config = dict(
    n_layer=11,
    d_model=192,
    n_head=6,
    n_kv_head=6,
    head_dim=32,
    d_mlp=768,
    vocab_size=8192,
    activation='gelu',
    norm='layernorm',
    norm_place='pre',
    norm_eps=1e-05,
    positions='rope',
    rope_base=10000.0,
    rope_fraction=0.25,
    qk_norm=False,
    attn_scale=0.177,
    bias='all',
    tie_embeddings=False,
    parallel_block=True,
    init='trunc',
    init_std_qkv=0.0434,
    init_std_o=0.0434,
    init_std_up=0.0434,
    init_std_down=0.0,
    optimizer='ademamix',
    lr=0.000543,
    beta1=0.9,
    weight_decay=0.31,
    lr_head=0.00552,
    warmup_steps=242,
    schedule='wsd',
    decay_fraction=0.659,
    decay_shape='linear',
    final_lr_fraction=0.0,
    batch_tokens=32768,
    seq_len=1024,
    doc_mask=False,
    train_tokens=243200000,
    steps=7422,
    dataset='wikipedia_en',
)
Each number is 128 + 32 x the weight over its row's rms, rounded and kept within 0 to 255. Layers, rows and columns count from 0. Numbers have three digits each. The size before them is the row's rms in percent of the matrix's.

# layer 6 attention query, 192x192, rms 0.0601, rows 0-56, columns 0-47
069:102188051093180145151138163101160128095135130106135100137106116110147170179136170128075143121109205141180126108115101075098161162107088092156071
070:139125069104150115132088175112171182092102110127100140118157067118106135221113145115129124200108128089127133096139086047096182151087097120153059
082:175126103187188169191091190062163184148142128103138087071118134114094125158154134120120155103104090118166092117111129069093126151162115082085044
065:121144126114136194175079174147090096153105163088124149138096200094176109083096157120127106123106167150152142123135154085073112098143144150170196
063:089122137162188071160080127070112150102107111115121208122156208141166109141155142147149145119147137107094072146202133171106102086114097127131121
097:100182100114158094159134128142133097139125166136060104084135125126139145114152094083150074183114144069098134128123102187101132134127117136115162
115:110179137135102076132114148153101065112098127118108143146158134143196115086110089111114065147064194087041127155127133157107107197119109167156180
117:148114106087128176137092115127181133126144158148127098140125120066106141124117155133129200126193070164206091126124117147135133087143123121144079
091:103160122160155166126158050098129118124159095157123104134142163103097015105138177167159109204144132148122087104138169109170150108152142097150172
091:196124113117168138121102114116165119103024134103137161098086088132093122121140168103154190113109068166114116130111225100167109111112134135155135
093:102147118114102132108136110073142134018064133137097093129099128090119121153095142106154125179123109120130124103088213148135100106100164136178140
082:190160110108141149124085185070141099112123136158099153121166130120121102202133088111066123098154107103120116169169118139115128108149083172159126
089:163110128139102174057141151160177123156167149114173136142147169157078117214115155122165142177117159176100151072149163162115222154148086138115173
087:100157143143151155169165106073123108139159106118093131108151137173112096192137089119155098164105137113056116084139139162166163131134067113105125
085:146178113174139109171118150195138144102104098132098196140104096138111105070137140152085117091118180081148088133112106078092168096128134137123136
084:097157131098102124123148080112111066095147113108163156123175088194137156164131126113098080143146099167112164141133130126155144123124140112154130
090:151153092149101135202087136187127171114127168090120059082100141133140217135098162143178099081110144133180128088113051192102127126148143139105108
083:111133127082164105109146092152160178111143160106140178088142175137133105166176156099107114103146086165163157102114158110136083135188120070108133
094:212104124156119133139085115177132124180168129115144180142141069128116132148145089130142163119117103108136108162163112120140118121156042166093131
085:161110090139151140090141153085147053206103112098159086160148162164131099145087151171101128128133185129128105137149107055144114132130069137187131
082:165076137125126168163119174181170182106117062189104138157146177122132148161129121098114150165135147123132124115099118164142145120120077157136143
085:146115084090130135175129143105132145130172179150105064142188104093112086110106167132194095159123157158190151097104073115025187164174156088149116
086:143134156146169187124087118088177174161180153108195164121103170138116071168115099122152128058163081120167130183119124155099121147108099146077127
091:132137145115082168165087132135077113118150094131137166082094109123157143176134146127127198137142100159137082158144154159077210166129126119107135
088:118145120124078101084196116121161180125152050140062122160089111151120094193063138183170194152100168120085158099141166114088127144115123106095093
093:131124129142093178132142123117193149008099100127117139134103097131148139183149180127119136152158128168153127100112135109126122071103151106133117
087:182096113065081123095145176101136142104132170106114075117143178196107223142129092119116132174178093182153142130126082192147181098133070139093164
087:193173123077115130131094165173102101117110131135095134067178035138169120087087099101163121087124102138158153090160071098105185087124089140135163
087:146127113077098096169137174155114146150084154138124044113074098118158170081136148138159147141163084158116096084119079174073129132110201067161144
085:150117143150144139144134122163125145132152107096113140144135157122063165187149067136151134117140166111108144125160155126162089097133130103127119
090:113164091103111126114098048134083117100147100113174146131149167113102100111115097118184150065130146139160136151064138168079134160103134096114136
092:106070088078195139168101155081114133136111192164125074104136140142092077096165127095093123185104149172128188106085113077150117171137153140110178
073:117132125144132071149141118148036139155141120086127086160141147133117141117106124115087056165128131130115141133110096056123127130098142128182079
095:119108057130183148136094105108168144162098092122174142143095118115112158171114086124127155116131116170144069118158122129087092129174100118112092
075:163123145111153101148150136155126116141097173140088174134131211138184100122085136146032064150092143112034121116143182111167132131071062130131155
089:104169132097139083099166123147130156128189090167097104150146093127084130153091157108101119100104089192182200117090141088086144110112182116139114
076:095122123137086073116156116069125173158103075118140130073137095127108109095097099174161159166103080062122135099121097146155180121142186147176138
068:085185145148121136182137078118104123119079159149115056096166174161151117178141131139119106133070154092095102128123129157134185149092149099131120
093:087121128114108097104170123147100087080133124105072129145146159153176135087127157095153076161106174116028158143110130170140173142112132108141188
122:081140101115165104186146110113130093089091108128136166117144234126196121124092148086116071161057139114067134138097168158106173153122103103118167
104:198150137085127128078117138094101096097197139082138151126082120126121142153117065108107163165144089124098110081144150099151065092144145161098172
108:171121118155154095098061117126159105171108086082119119148127104122159168093105108130149178178103120104120101145155157119106129118115163105163130
103:122198115115117150141104130153096173175141153171143137161111122129141083052143157123117123147118081154118134095193134182146132108078187133170186
112:136126119138113083131094133141093139132132136122192166161072113131109081100125200163074161130089151078174126139146146173101163148125105179142132
103:215120091091135122161097143133103109092090117153172145136103120107122143139111052114071127110151079135180063182153125163091200132108125184103179
109:097162126170125108152091122132150079000138069140123182161137106080140115073091161163122128079121128136117132129148109121163046121075136141079092
108:120189139136120090111123095166117124151182121131077147176188116055188119125086077126133144164101145118065172130136123071103148128107157155123099
108:112099156142162176124064148112171114121146173153059092075120127092095137114110162149213112092138087168160130120134131116125159137137109091116141
108:133118106103109137157153116158098113175114079119114048186204118158129106140115130129164152096119132142154108177162171149115114113150181112141147
106:074126179126123124118146151131095131114133103152098163180160093144153084144138134137069107171127104063075156128121140159155140136130106131128151
099:143108117173130124196068126178144140087201102110106105077075147121103212185178120143117138135112118140168113122106123102157119179140091133082135
106:145113173098141152145089122097091083108062155127085212169129148141134044143150119172129097096116085134063068156141196101183089107114060157144166
102:136130132125151092190140091130155132191186085189100152107116101109114159099165109169163159062125133094105060130084125132127157168158125054108119
104:077159127151108100167134123137169139152110098072155101124091104139072159131091142134155159160149148124135077155160155084113142136133093132114152
102:176163110117179130166144101105124131113073160135098094114158117123134082063173125120107145136081191121081160086096063142136121099128170160159189
105:135083129130080172172091094112163163129133122146090240105098127126134151143125141094120116178097162150119123105129126111144176090102075129116152
104:076146116105131117183113032128086196098093148171155144113137111104153138044151155135091149079120118209157178134072186149131137106071145143145120